From a checkpoint of a small transformer trained on Wikipedia: 2 heads of 32.
Each number is 500 + 40 x the weight over the matrix's rms, rounded and kept within 0 to 999. Layers, rows and columns count from 0. Numbers have three digits each.

# q: layer 2 attention query, 64x64, rms 0.226, rows 0-63, columns 32-63
# k: layer 2 attention key, 64x64, rms 0.242, rows 0-63, columns 32-63
# v: layer 2 attention value, 64x64, rms 0.232, rows 0-63, columns 32-63
# o: layer 2 attention output (transposed), 64x64, rms 0.213, rows 0-63, columns 32-63
# up: layer 2 MLP up, 256x64, rms 0.262, rows 0-51, columns 32-63
# down: layer 2 MLP down (transposed), 256x64, rms 0.264, rows 0-51, columns 32-63
q0:511506508494499514488526464545507542464510508446523515532507507497532472500535540464521574481427
k0:435552468527561499508490482473489560495522472514526544464520552432465515483550488513535450494526
q1:479546498492528485557539484495467505524549492550445560506506506519523506525519500488488516488494
k1:522475552467541513525498525541465452515504512466492515543489450505514496466483488496447508571475
q2:476473538522481450501527525480466485476492459501506516448518482469447479484496474491488414529493
k2:509481504489469467513506506488461538494481513531507502497528464491505527499468523505507513503457
q3:513485495503548540522577503517491503550519530514475452494536517527492440513444550489536564506533
k3:497507527496498516509508507502492487564536504508485490444502499502484480503496445498470550508477
q4:503530519450504443515520388456527516460482458570528533475534506467540568488546478512470402521499
k4:494522530554420457482559484489474483458467525524516521577566505553593512536557506527497505523536
q5:448530539473434482489517449489538487440511531460497512547508573536490449496554506524493563508517
k5:503496579516505510463542480445469583493625469427498620345468536423541514468502589487507493432501
q6:512494518429483496494458552447532554542504440457510437527460477498522465526542494567564541559537
k6:457526554488508491524482447496506594473462466456489513512557491452526504392485512505461528496567
q7:368552548518538471529438514516487470531575452501481543413453514544557489497504547552559492507506
k7:493489446430481496533480499534537555471535508548524474450463486516423526469443449501462521499494
q8:516464474444514484506532453449490534483474480551517521507504513458436558520508434482474501482472
k8:574478507500468472505478484476510450455493511481548531464513463471434510524505532525473508511505
q9:493512488509498463483494554451463466478491477521437532523464515506492511533526498558478425471491
k9:530502487540439484459488469531516443512447504585483453620512480518477536534478553455519516532431
q10:449503492483490499498551479568479551510540497444493472484577498474531465493479489491525543492559
k10:470488535436530530588488510492492577519550473415550501416447522419448516460531517522500473480492
q11:498481511549505489479513576438502474490483494506496539459472473507477440533486514578396476552450
k11:477507451482518568529573506543481427507480493502497441577551522541471485535468436513509545505514
q12:531561494562561476522434494566390496508523482527531541458461485529512522477436502462477521515503
k12:474511494543563480517569442493514520498472485558487454416495471508512496478560512472585479447492
q13:478486544501568579581566475509510485438496448477446469437468487492527471490495525457527462463503
k13:530499514493518470529501557487483506500454464470543530461468504496485507584501497539531510500504
q14:439509585491468565459494574486453472450508509440428495578429492481489499523581432503526521491521
k14:545491501575549492477536491492432506476495542591467479492501490516510556519426479470392506451472
q15:510504507485476544562450527575475506475470476524499494465429498461593533497590537509457475531451
k15:474562479555572478578548545512416470490504492527469421491445520511515524488535465534518477503468
q16:494543546473501533483462502490499526435498507481591496504527482501520438528495421457523558465521
k16:507484530484430428516485492462442568486511533541410527487467521488532490481416588531487518516531
q17:540493525458452535456471589448552477496436551509561566526527544538510504524493499576505537612501
k17:522577512548402531457420549506504528516487534482487518608478527518575528483405533556509442554475
q18:500519519513529520526476564432507558552465492531464464511459493517516446481507543463515543492529
k18:472466492547462530498558544516428530530510477543536487517480446550477466507485492559479508444494
q19:509477436470480526582493506508424533561496421608505436508493470489517531523484477457503544426510
k19:465478556510497535545506467462461439522417456610492509431543443492472491548541475496537511469515
q20:571487485540539558469520468477531495451543557461505492542534494501488485494467459520479493483561
k20:470496582449548510443469461467537473528555548486497535495508477510534495519498516506499490515490
q21:442474518547478472542443503485478522472430475493492502503480441484474486540518528552541475540559
k21:450458495456505504556512508535544605549555489473482498466542478524511542491468505464527508474446
q22:583493510478573507443516518534517503508473448494525439552475488493497488517504477436500511533492
k22:442489508512489498470480484510452498475454535468517458543522543511438487512528486499511495524479
q23:457524468568511506512551504553544502523509541479482519474527540500468515490556487512485506444496
k23:501499475553539487510499495474459531493512462513520504469482528462524474504524521484489441503520
q24:459499493565593555479438476491523538497543505535503479538461486486480464523470505458481471495409
k24:531490495479536501520441495464447530485503517509499500512527467468432484534487454473485495532478
q25:466583464455456428561504451428508457481528519521533523427523533462497526521504510537483471526488
k25:451511457461477531443464568409505492490529488458544498473418516474543455490456488479513509502482
q26:539473512522502537473449535488564501483499437520533480438515525459589493518505480473551495496518
k26:492509501452522505477514542500513540528479497537468494454492545553502540533445505545481472492486
q27:494511412537574539529512482524422482409468481509464513533507508513498474504511492447560525496478
k27:538510452487526547514499471501505481527522518559468482483521502464501471539537461505526493496516
q28:437462495515597541536516470548543536487532456520507496504489495493532472522501526531486523461538
k28:489505507519505512538501457561515546505516513531517506492518498548467502525489493569470466533426
q29:507453493450509533527413494475524528452560508466501521568445509442479517497531501531499523502471
k29:539488489464564498522535451512491517436517528539454493499511477557483507431462483513499505526466
q30:509470531527549451433511451476475512460479516555482506482440542527513483497457534442481516574485
k30:556509487488443497432550497494496495490515554447507488525529524481449481494480500451553517474491
q31:476518502502414472508496524519528469539541481499491554566460531455471505484532535556494479522432
k31:538532475465535550499531555479509486436501517482529498491467527514470565484464505455461550479486
v0:544458521443505516520514469483510552524477496514517459504491509505476514500489470499482513514430
o0:579488476502503530488536479480540454525525499517510503522485469458537542527563494561498457514487
v1:496482467524521526492511460489489500479493519576467478516489542531489490492515578558523519499463
o1:520483527462482549541530459479461483495470445440527500457529472430474481458531462459513569506554
v2:465527430471539521521493487529487539539464485543546567535515484527514507528498451439493543503478
o2:508473530442561542476440450570533495459430515541512478460562540453507491477502492527524463484549
v3:503486456470502449472549469478491529510506504522485518479484499450536508501487502470551458512485
o3:548506539490575517490470523496490531510475532524485511513497457532554488502563514493490441571494
v4:504459446480513468480535487482500578493536501528492524508493512470445538497426530513521498449512
o4:559454540473475573520580474514446499515454506531502448505560477497495564514550526445506514514511
v5:481503502419511437461485480481479554477493528499501542488508504501479508495487513553459529464533
o5:583445472497492444474477456468472515470511517482521502502527471516470532548530511474466457506461
v6:538503494462513513531510533531523527499527479520439509499477503520477484498484452485505498509552
o6:425545522507478534540513458489470481505493485510525551492531495514523481443529562501554488473473
v7:529477452517477497557540463462488480465497489469439537479519575499499575520516491481515435508497
o7:486503517473469489538519537487474482492570483484502477466501440434447506522484566533473488566564
v8:507455483514540540532493435456525484531496535536519521467503539474488511484444496537480462525566
o8:508477547510506435482481526503482535529478539506529458454524477552527455510542441481511517524565
v9:481494509556532495567556558526522507504472500477521489489458519492482483454514494513541461495501
o9:510519482522510566431503560454454478463457488466448522492435556460486485546479499525490468474524
v10:461518512497516485460489498485507552544513527542461494495553519486528463456491443506488462475564
o10:527478491542426539524512482446541482505511574524505547457532450523517454460500540483511545530462
v11:484491469470533519523515490472525510516498445503502485507498493478555467484494455533529516536533
o11:485568493510485510502519539500524577433549560498501469462560494481452497513495552433516437498538
v12:484491480500478475539458506512477479562546523534532508478503498454522524528475511513470487482498
o12:481477519477464454485551448502572514525407462505550470517491539504467529527446476546498560555481
v13:471495513456521478467531481510468491487448512526552499526493502477520496464464549517501506506534
o13:504431520461507483537503464451474556492456506480470511530546523467477489499512507482479513479514
v14:488495560561497530529503534520480485493469477486436494521446512499528509467469480493498477468497
o14:435534476530554487475560520466482478473500461612512496493490484493501459474485457499545527523529
v15:512477496460457470464468492536495486532477487533510476552485501524502515542513507456465492500514
o15:479482500482533500531508482508498487463452525475519536539529408505547505466513513561514531477482
v16:492449505511551487507458530425510545497489469543521472455505484499467551527495513497522497515506
o16:552498486496497513451448506491502464497448544516500446485525470559560518486506473486445489544490
v17:530537502538547462522548517493510479492530498492505515472477562525522478521509500474572477470527
o17:476537574520567498488485513506421491479475462566484453515461473486531461506476500497529518523518
v18:464515487468490508479532451500514556472473497519501467537504518550494519452509483492460484509477
o18:529443467529479456514385433428508504424489462512522452513510449474536494463503480530483482451492
v19:501484492520534449535504522526471558519466489498498515479515493475524457498465561530475488523482
o19:476542456478505532466465478440464488413454485529470438508519499509430524482500501455469529508504
v20:500532515498484550498547555475466495544530479516493483536501520533493536491520484505482540524521
o20:436502563509499501509485444513534492463538525486511488503483514509470506512536455548551500521523
v21:502513504536463509504541521482464525550497472476511499498447485505442479499528548448537522477536
o21:557443570498531568440477491526478495502508443531495453471422486559512497550522455529545548474488
v22:510520516538464490537462486502520480487488540511528486488513514507497504509490497435455539483488
o22:485483489535463505474596463517495389535495481534492444465531555510502467549493422514508539460482
v23:490494484525515521527487453529500525456528499479520497469495526460463497516503489514489524482567
o23:448465471453446504461441481470440515531530431457493509458513536484548496480459494461536487518445
v24:529522546562451490564555510504519544500495522554524516494497449531499508505499525494459539519482
o24:519479463514456535477490531430507454538463503479473451522471507473489498560522499509487537437519
v25:509531500512496483510487509502522522502462557512497462503445493443490469529522446483507478528501
o25:540445457530488513555515495470496527472449473451549521474518482525501456560576508485506519448514
v26:448498495454478478525479468546468503467524549487497469546496492517526559514471496468512568503512
o26:475442510491489477444550471467564461532460513509512504508487455557476486522519454533536484500508
v27:512474522486496502522548458522511489501528499508503470480524523481504531476522527431557487504536
o27:490495508486466535525462537500519405513502496410511547545466531472539481537544531552525511509478
v28:523513454465498458497523491478490521522533491496459500427530495534520510561497493515499538519514
o28:532554518549478497488479506475537447518509525505485547448485555529436515519445544536530500485482
v29:527495504535479466485533499541509445495463535498504505514505508539495464502535486465530469483501
o29:422525574525582501485557545481522462560491551471457530583472424527503412486519545509511530500535
v30:529506505499469512485512513475524505512508469480478490520466490471521494479538523488512542510494
o30:505525541525454563487475553513502510504561506513556514518496480535501544556487435485574538469522
v31:494448522445591532491465512493531499496466487479498420483535458485487533525499494452510495551480
o31:492512466516485474502453437551442508458515533527526504546489543536611518500455519490465483477496
q32:520456524517440461418497506456526576499521512450472484467511532440425499542518488469492499476568
k32:552487508530550505460504461498465499547499440509561502529478460506507451521507464501491507479455
q33:568466507440472514506520533472542480498458515498506423481500519493538512505553511521505516495454
k33:542441479496549482487533535533445467477539540583463529446493476500424443507494441503534532438530
q34:480535478487495484510504467520458412511459562478524476497542479454491443511446476446494520537509
k34:459545523431476434552454507518553537512477540532525447582468480505557570485468522527457492478460
q35:450482554525526525473533486413495514521508480466452513477548518442511465453546527506521513465541
k35:551464525505480538418500539468493440488578497477479482406508537541441428450501456487556545477534
q36:495425449428550512492486510618502440529514446557546503502514505533494539508464411484509504520547
k36:372519417425432431492520414469538541430467582523571562598534434434516543432507535615401518528479
q37:530373506511512602533536503523544514440546457416466450449453461434399519419559518495530434503524
k37:520479460550451556567566521520447506464512520470523539480471529444500552388510532499476558462608
q38:465542392571392469446550438534455464558515533491565550510542503498480497447484407458528518431457
k38:471426495508483587524495553491546451504451566477486495436510506463473462534425543453547385466499
q39:484423456488554526498527443409519469479439500448475448543446478554452494496501476535520603516564
k39:530471500470494499512571512510555532570461521518521495449538467465523577516510444494487527525391
q40:528433542488458408433465507483509569542541482475471510501483480448497504537544489507508489453500
k40:494436552507460453489618522477451472512563465511475508431479487523449485474516557479573546453542
q41:548486518485481494527464499498576602475492487417456504529433595417500504508549475490497486512512
k41:493547571534476569496492549525459479540587505483446510523438543449489454466559513510529449472501
q42:502467449448464462517495518518494442484468544497452513484493550520481511504421474515498471494502
k42:474474505582455457532544561541526512550479517428572494483505497497572493515510452521460506513555
q43:472510480473518525460500481490502483483462569507516486528514474468480499478484498504505503484447
k43:476488393466539489548527408491548490485445511600516484553510476472577537496512511613452474551524
q44:490496596519486475417463543452572505509511535499496566497486464493523495479505472561460458486467
k44:515414542546471609504548546522488458576539431511496441507430523527514539485456577438552573508544
q45:524437527461436495518479511474487487528560565466458522490476519391505489463501469565491463487534
k45:435542425414487301564401426597547532521376634512578440677572412587571495602472468609333435601424
q46:518508483491443382489527502406535594549599474476491513446474599468523465533494545485464494526512
k46:480527528526563476441473500564503510505521480409563463570562389481478479500476476524479498523536
q47:468428537453443570547523487450514517561507437476535483518556504495540468488487503463557480540563
k47:503458446520477480482539424504449534484494474555429519541490488565545516540536535509466495432466
q48:561511508566419535447476529427453475514522597528537440530449527519532558552556455458470476523485
k48:446467528413450556555529480499535546489401507456566535558510427583507456480496491560506518545463
q49:445506452439476417482529532475398436535546534485492556519470418491490541542504476472539535532530
k49:538534560546464595459510563456544488484536411462464510478529579535464481425505525538557475495525
q50:494589488550514516521536545533535459513507456522481542463481465443562465571495388536438454478511
k50:504485525519468498478506499489489459575473419502540435450481534495403520539508445475522545476510
q51:468527558513495549549522474500467466481435415561550383507466465506412552387489430459473565449524
k51:500512525459469491454507584505530418474469521498442516496486559501512458532525517531542565477463
q52:479500478485409516527534560542497471477465423565535513460524558533527472547550497433547522479522
k52:450522502474488487453470571476451463478543483461477556502477489471477561515493508566547496499508
q53:454420485505475478497537562525527479431491496523493462459562429427492583593540457535488489502466
k53:467495502451487390551545534444465513500497462502514418575435511435557499485442490503564432524491
q54:531537531422401517479504527411532570439471528485527633503557447436409526571429464504532562537470
k54:555507551480514466565487588443460485515510502486456449570511521498426554464550486523482454475459
q55:511550590569543489445502469494409560471547468466530487514532530573488511536518517540506490494549
k55:540463464465478451512467467465541505537417520471560531512537430455476461536486506519460498564440
q56:418457540514493498513465595529484497528453517457560447490479476441520447570445512506526531560568
k56:593479541545452517508485539511476517547589523448478558441452511510463490386538426508563483509566
q57:398464565500512525445553510472433527411463492607369463420486447597486484546556514561430490564485
k57:456463502575579475551514490505508466442503475511582486500494467513446522509475488511597520498503
q58:537497546463433468513453514591551531570562454440450480448507562491484548568539457475525586557484
k58:395488527459483499495384510416550559506474482552572453579487492449498449443513518453420515487476
q59:496515489437574513474421492494491482498514406473554529608465475485513433502586483440540569536429
k59:487500497421444500523449557542570556488546489510468523565532481477561497463491545554467505567507
q60:532548493503534475538523553459529552559596496529437503426494367460552466478444539451527469472495
k60:506561465535564471496452469462576446467440497554489472568561503543482573535434503523407525518436
q61:505478484481558483485422514511476505498505545516501465475517512462507515440568477455454554454458
k61:480549531520445488489490398538618494530572491517525557436508514474532481534468484498478429480466
q62:498461483507497490515518369481480559555458491461498516468471501503514491498467522563482476493471
k62:525541564503532508490518532568445480478443530531547513426533448532546536524461496478463505471472
q63:583487510467561502448494505511451470500541494479531481477495505494524504524547405525530498404600
k63:502490480496438494478490546519554473531513497388515507455550501480492476534558581598512546479483
v32:561545433493540447513508593560477367539535505458507495578480513451441406502421555521523553539509
o32:530469450530497470514486516559508476499533549497466500413484532544525564494452495416542430537494
v33:488445542489497520488519507454508506438544499560522401465603580514517541531474482527538436536479
o33:499507582489536495479435482585518544518491493434484559511430476487446502518543466467528550459489
v34:436419469523504526529463476497487504399450514417570559403520489463516526400469518521486495487603
o34:478452504483538574505491489505509514548545482474499500581417477532489500475551472515512530497480
v35:374465556494584512495487457641552488516451574534542512524443532486483465544444507481452489497557
o35:594483449507478452563530517474494502564532482516584498508474443442477528530416493515451519542452
v36:497466522400463552430475426534461519520475557494413465522531489532540602493481463475376526470537
o36:535566502473575591481436552455466471462437493537539492505474528458498476527519446492459546572551
v37:554483413378491504546493546541508400594474439461512549470602434559501453564494513470478520510502
o37:507446506439498524480440604514467487412497454572434415522456479457578566479512432447596496518526
v38:503580512476455566428510548534412540593515532488475533488555495541492502433502491585441377462479
o38:485553477423567435426556495512485577558489502563435474496505491478565470541493485430419494538505
v39:469437560456482508557459571513511466517487427497478440490454451489498556538518455561484523515455
o39:546451513522481498489427450588469453458512563489552466499516475449525487445542468501408456423437
v40:493558513459488547550487521465592491540443551485442474527486460447538413474551536514535433514469
o40:477490565439477500521537444524438594489514499556491493441577505517526574484547555506479494548497
v41:520531568489494463593638441516481446494535472465579470540538472477514490515546404557446633413609
o41:530508415570509530515436507480455508388442413504527449586504526571528550426484448449473641506461
v42:502505614507529505450457468570508478446459593483518576503466481590484474525587463449553405417463
o42:438437479494466393512497437412566514467535488604479459470502576429455479434497481494512554566556
v43:430514535425500460431436443473561493482523572561540533465482485397435472444491570563545535512497
o43:503546429523424496516464561542496463548524486439466482511458491394462466448455518545428547508468
v44:580419493399482528543590444514478454495475554484467547476451473544525511446510440491453507435506
o44:517417460498479572532516572462492508410480481540519507454521492565460484529490517455483587523484
v45:506479563590488440501543531515506397484562440445513513507499492459613446565500468467450410513449
o45:582434553482498599541491518454573471510470507519496518451527561484490491484479568530589490483501
v46:503542463532514478461516415552523551579549463460546542445502434471486452497516560473546447473566
o46:455510445526512461587543470447468532482528489581403467507431546445530528481514538553507524522485
v47:495478461473517521509454446473455592607475525548438481468571506522575530519465523484645554549414
o47:498637545521524458503521508509514495442566453501516580541480494439573428585571504523538497513508
v48:452514520507492516459549415521491552515508500500464567510494496460466457491509532535515521448482
o48:553507423470537471603454521448427468465532449447445531480491481489461457435456598445519471438537
v49:438505493510511559419458470532535520516525424535585510502481555495487480528458414489418502552528
o49:511482538512484560487517537418455460514461557497487536563515410465429533517524551488463476500508
v50:531580513569513431501499543482518575461421473487462478484538525557529528516453479515539518475531
o50:497438476488486513415441460510513547520501509473474538487407482441524445578459438552525507525461
v51:520514509453490512473454570500570591509540496585499564534544414514483490467574459412513548507576
o51:547519494541494541462542496485506518499595497522529555434451500515463548489533520605515482524609
v52:492566562461518426426528497462490519439534440538558541466582484504565385496587375518494485551511
o52:508478561488458483490544495493531526458428421474512478512446441485467566508483529539508574531582
v53:477584466471422532488461447502465553611534470534501489494502440524561450490453543518487505422512
o53:567498492485543449561529558515426572504503456465512495467417525438510472531505523450426372433527
v54:522499483514540452446514481430516516461475495515511488483445507482574485547619479472497521446568
o54:547461441559496481547614445539512563470476468475520474499498512543514519462456446600499464503426
v55:518372498480562550550521517467504498509558484443521504515510504431448588397480545485542440380455
o55:462555492581514543503529525533470497494569582542465511454491542577426469487535511533418542480460
v56:469558555537550475520361551519390478400486496502455634492491671588505497490511570618497468550543
o56:454524455442490456433537472498660508513558517547553495503528487434547584584455523493491505387540
v57:597521586441638441412504577483501532462465454490463572444484532539520408433415493509481531521498
o57:433502504509551589474475533564538419487503508420505438429520529509454507631522506502494511505600
v58:515474495560488505450487483468562507475426513460474573466595523473535559472530547536533478520459
o58:494521555553503481455504542469492518527492572456412567517425484581577436555572506495549533511444
v59:554475445496579588501487505396502456482443507559527430528546527490460525551528530491438490561611
o59:502492497459552563535559517540543484455466474531557529488520472510465537506517464503539462424416
v60:466571440522501506429524448404591541502545469538527422471493534519453422535460497483542585511409
o60:430455571558446443489538581504502478465573514395445562509544500502448476513522549491449489533533
v61:426601528451558479419606602530563455510472475395510581519528485529494579562460509522497503602519
o61:588450452512524469517458510530544352549544460542519511452441479436554449501551453511496622462509
v62:482448524568541486523516497509480480494450594557549534530468509486475476454504595592512527510478
o62:495537478524519488476509463432535524537513426525472494493539530519515478503497520504553429543464
v63:476491490533525515483552411519466542423533606525423462451599492516533424382496466462470435557534
o63:463493524471547490542575511479565530511495401455537555449429562540474504550446524514512593554550
up0:498457549568423521527489525521559468549499477451477559504434471487499466491473533529442509507501
down0:510473497512406469513454499446564536475555439538391507586479569500545466498537537469564524481560
up1:510492603467449489399540533495515499503483508469552540539474453507526460594489520480510497460545
down1:488499545448554488515509531479491500492484528531477471483534519430499597458503480481504507507477
up2:480425529477506526467438514510562532553531468551517526552472540496572420450508541498477554490489
down2:529508532462400454628436427554519466461609521515501459530512469484478497434505526478531496525504
up3:461503482549462481460442538483505476485540531462434494471521553496457512506507514423525462523483
down3:503533500505517495532549459517489487599504413490548513498469451475534561563514496504444542467547
up4:500441498483527492434514449522457499510521439497529536486497497514530503410586548543540468496519
down4:506521440567513497523467496551514508511523550523500539505469487527504549513480509423512509531488
up5:448589500501476492502499432499451517500463489474490528521546506383459451498525551495472480432528
down5:496530487486485511473490437469519583490479531509509451532541442493544444489521557439461519446455
up6:475452511494467482443497516595492470553501474557576517509476462563524498512488563583524529457546
down6:485479467506530515493522479507428479530492552508458513439461504427472502564438507474485568492485
up7:564484559524463472474516435489471476527492511554527479515487543481460423479499501505484493487500
down7:545483467499492511521511462551485529463392466526520555506430547568503505503491469518440522504543
up8:585481517548454548522504508532446462551520559449498511547516456513454496524579516502481513453508
down8:468532514447492386578466486498544457582586519454563539431572518482480441513568474456484503534506
up9:453503542476567466520504565469474460484489501513498524477522468483497424530545506534512511471545
down9:451490558489484526518470506546573470544478447523532463438451531525518482472508438529478537465534
up10:462517544484434523574469509478482497496495520495485406409476572524549525508500479447481538528535
down10:534481523478501428500538459501419460518451464481496506478450465487493478468490471525439465530620
up11:444457501474514587501465474501491495444432496478511506490491533572546491467498549570509529467477
down11:508462474519495478491440492506516435517489543548552537561564510491416511485459509567505513495530
up12:519527498543503494467578479497469540476569535571539524490459467501507474504445440486520519457494
down12:541549569469514534508478537558521467606463448528530465515567513467531530500532521479487482519471
up13:505526556555502523546591498519483543522412496519505501512522517475522520473487460384496504455492
down13:507536472497486463463481472475473582558512488569538435529524481510472562541570493594487527502511
up14:522592476530542500544485496447532396515603472553502458498527477511506502436480499562444473532529
down14:547543464463477493530552525500522527491504476479514550545441454500440502571489487463505515416473
up15:525525483541466466493556537575501509497514515473463504488497521536419486348447567491505471380436
down15:594501501459473517556450483488514465459458545546515524474507482495456492492506467521484465529502
up16:471482512534484575476495522539532470514454554428481482536475481533488441489544532489499507432472
down16:465549534426506496435462523581536495520495500482449487484423487492470537451509437511469491529527
up17:423488596460451529489504454455528528516458464502510439519475493521493502395531564496511531500489
down17:485542542477501442513549505501433481510529491520548448481490510484489434537514471514449508514520
up18:501457501468444473517596490516560503586495482552492504424444538516470584490509584476566461395430
down18:548476504594494556481518561498468548505480518510533520518422563464511478464490461488394499438481
up19:462509555430536502483443569434471462494539485462415454516537519413568473580499488499530552536480
down19:522489520540492503513591492493517509475473526528547474552536423514416517503474515478502506461519
up20:525453537513585518490539509440504448485564375514488502514433522476485539550529562541474535564536
down20:485499493492475438471517488488545601477511569499496482445425468437431543567533537458526461478530
up21:589590459538481464523537446471442518539608583413527463469501520477435525544464503462435482497448
down21:461465495501517450428439509465502478466444408595399496484508524479534501473565468475417527497541
up22:457473541542506504486479499508518544548487478516441550440515528525487434514541557507490447608587
down22:509488479538525501557466504495553445447554507510474443471480501415476519547549493474501513464434
up23:499439592431457494502433490474497457500504469520510557492476446500506488460416520554473497479473
down23:470566447538483507502477471556493496469453441465476518547503523536477532519499506527458465517480
up24:537467482535443564515550565523497507455444446445469501519429503564457498469502519499554514532544
down24:530525515459474435487486500552498452494477458530506472579456581476580463551519481490511510554502
up25:459476548529545596448445551482534525521506551496505507524392490532468523502426449527527538558421
down25:485500499524551473470522447472490461527529496542506512470517547518432491598517551439532493470468
up26:430482545481569494489486419511516530543578484507399525550413511413461515559509477496530519522509
down26:512471539574510455504480466515538494535439551508464495505525458421473519541492464489515444501536
up27:523497488561441569448484523445541542438573456513523473564485451544520556530504570579448505489510
down27:448492541510471509472500480435540620486422466507541440537539515463555464431461476538465434555528
up28:504481482533517557583565512579481563577476531475500523478463474507475521490446546579461426475547
down28:509489521480548560526498542487488515466537556562498461517507461533486533486488481452576623484546
up29:586475573541499483530511478506385579458500435521535499477468431493495581428524471520500477463418
down29:538464466420491465508450533519505493559485473483482442541517512451563547558453473488493525531468
up30:433525507537473533542511531507454531433507453461432522502496512455487501466507526516492464536550
down30:494466527528505521458471498571594454423413579467469508543542489536486468569523471540463496572570
up31:509432468534489574455489508488502486520456515531503575505505466476536471567533471474534590497547
down31:508554569489561524545478536526503471449440420499494520473495490550435522454501517519500465543521
up32:485489514522492562419434522501523517485491437469462512471492513526547436512573511531516542498462
down32:509441459468455479437440449514552483525474545508521470464460493515484484524540475555511528514513
up33:589521545487485468512521475479547506534487413531534516417414547480502528482535520564540442511485
down33:474528436558564519479483438520473469442556503536513425603492460533501522493493527457488505427496
up34:433569486542426504523562477473489488482537522491505480545482541550455508470471504538449469508512
down34:482555508411507553511492450532516516551471495512471524451487468477554468499505492473493493460535
up35:451500541498494475429542530469489477526531471490514516513462437503478513515490515599518493485509
down35:483595512461459489466483474529471530503415493552521462525519502427476560541437497477504511503528
up36:499458572525489530486426536523479492493475562510441472511485512516472530517443446414552540496512
down36:531498524480524497509537521520395535429565478552478542522486482434452497479517490483516447513474
up37:470444483528562523446497475554428503506518536484470537492497474498468502490587477506540504490502
down37:566507554599505450459460516498571530528524540549502489507592520490496492504507517516460480547523
up38:461574474441528588461486508508507473484508481481513521467478512488467569571519440440478514466544
down38:537502491551432494487457493479550537496502567468554454472457427533506487443493468505534564518588
up39:568483444460505587516488563465471472565504598434539486493535470461461452479385467636541477497514
down39:478524472420457426546526520519565479503427450523521507549533458448497528500516523533497481455484
up40:581506537498488509491525460554445536480489476501456566418428518512456491485529463507496484469478
down40:505522552535490463539445489483465487532490568581457480460541398467465522519494508513538464468464
up41:464528524465512501526496448492540503470515428496469452507509587451460570455479496420546523530479
down41:526588550451538549525517488577504451562436539439548425486446436513496483549483445456468505520466
up42:493555527584568505495528458477439484496444473445433482422508626490592509503526513453540442505494
down42:566556517501448515586530547522449427545562529535613520529524490473448534505430593528552473539480
up43:515484507460513526527492488416556487530482441563513491458518463486527429453479502418503537553559
down43:493457445514531501551538487472470443552534524479483534585576368471416525501546455489501572540557
up44:541484442485498502512542510454528547597534550471496559539522410453520493507523567472503499492506
down44:520536539465528444471480574478543578490555473480467497544499490426504526545458453545516486509546
up45:485403530453518513470481496467501563534478496487481433482471600496472514455449516432502477420559
down45:467519509528412480466550450483487502489448468497481608471543434470535572527509462507503517525483
up46:527511483507452452539507491444577460540553460504489485454511493533520483567535534527488524445524
down46:434510519546517461555530491465535486518469541487449478458546520476528505472456491439508523506549
up47:537522457501511519433586444548530536539524480479516503473515568535506549525471457465507495460493
down47:420488538502492523573482533520461585507507502509510495575540509503521530509517508443503540545480
up48:522485451468440544493483481514469451431517528495552519492508520492467522413491520497494555385510
down48:502477523477422565553490484544514552381470500486480400541453531461450546516529531492494467530459
up49:422459506528444555473474505542517476518497497483453385461512484497545568548457532527522531519549
down49:480472496479483515515402405510492480474468472456448491510487631499520516544490520481452463516525
up50:458547603555506523496478479445561457545516452414529466450577492482528495506545555480453506483597
down50:452503516516551433510520431508466480565431482398536520616520447575504432449477568491415514497483
up51:530517514489468536491462506516496491414543407445577525525485478442475553466484460431465497400495
down51:498441532460455464516507494436444473535467602543527470457519500480488523517507497576514485549473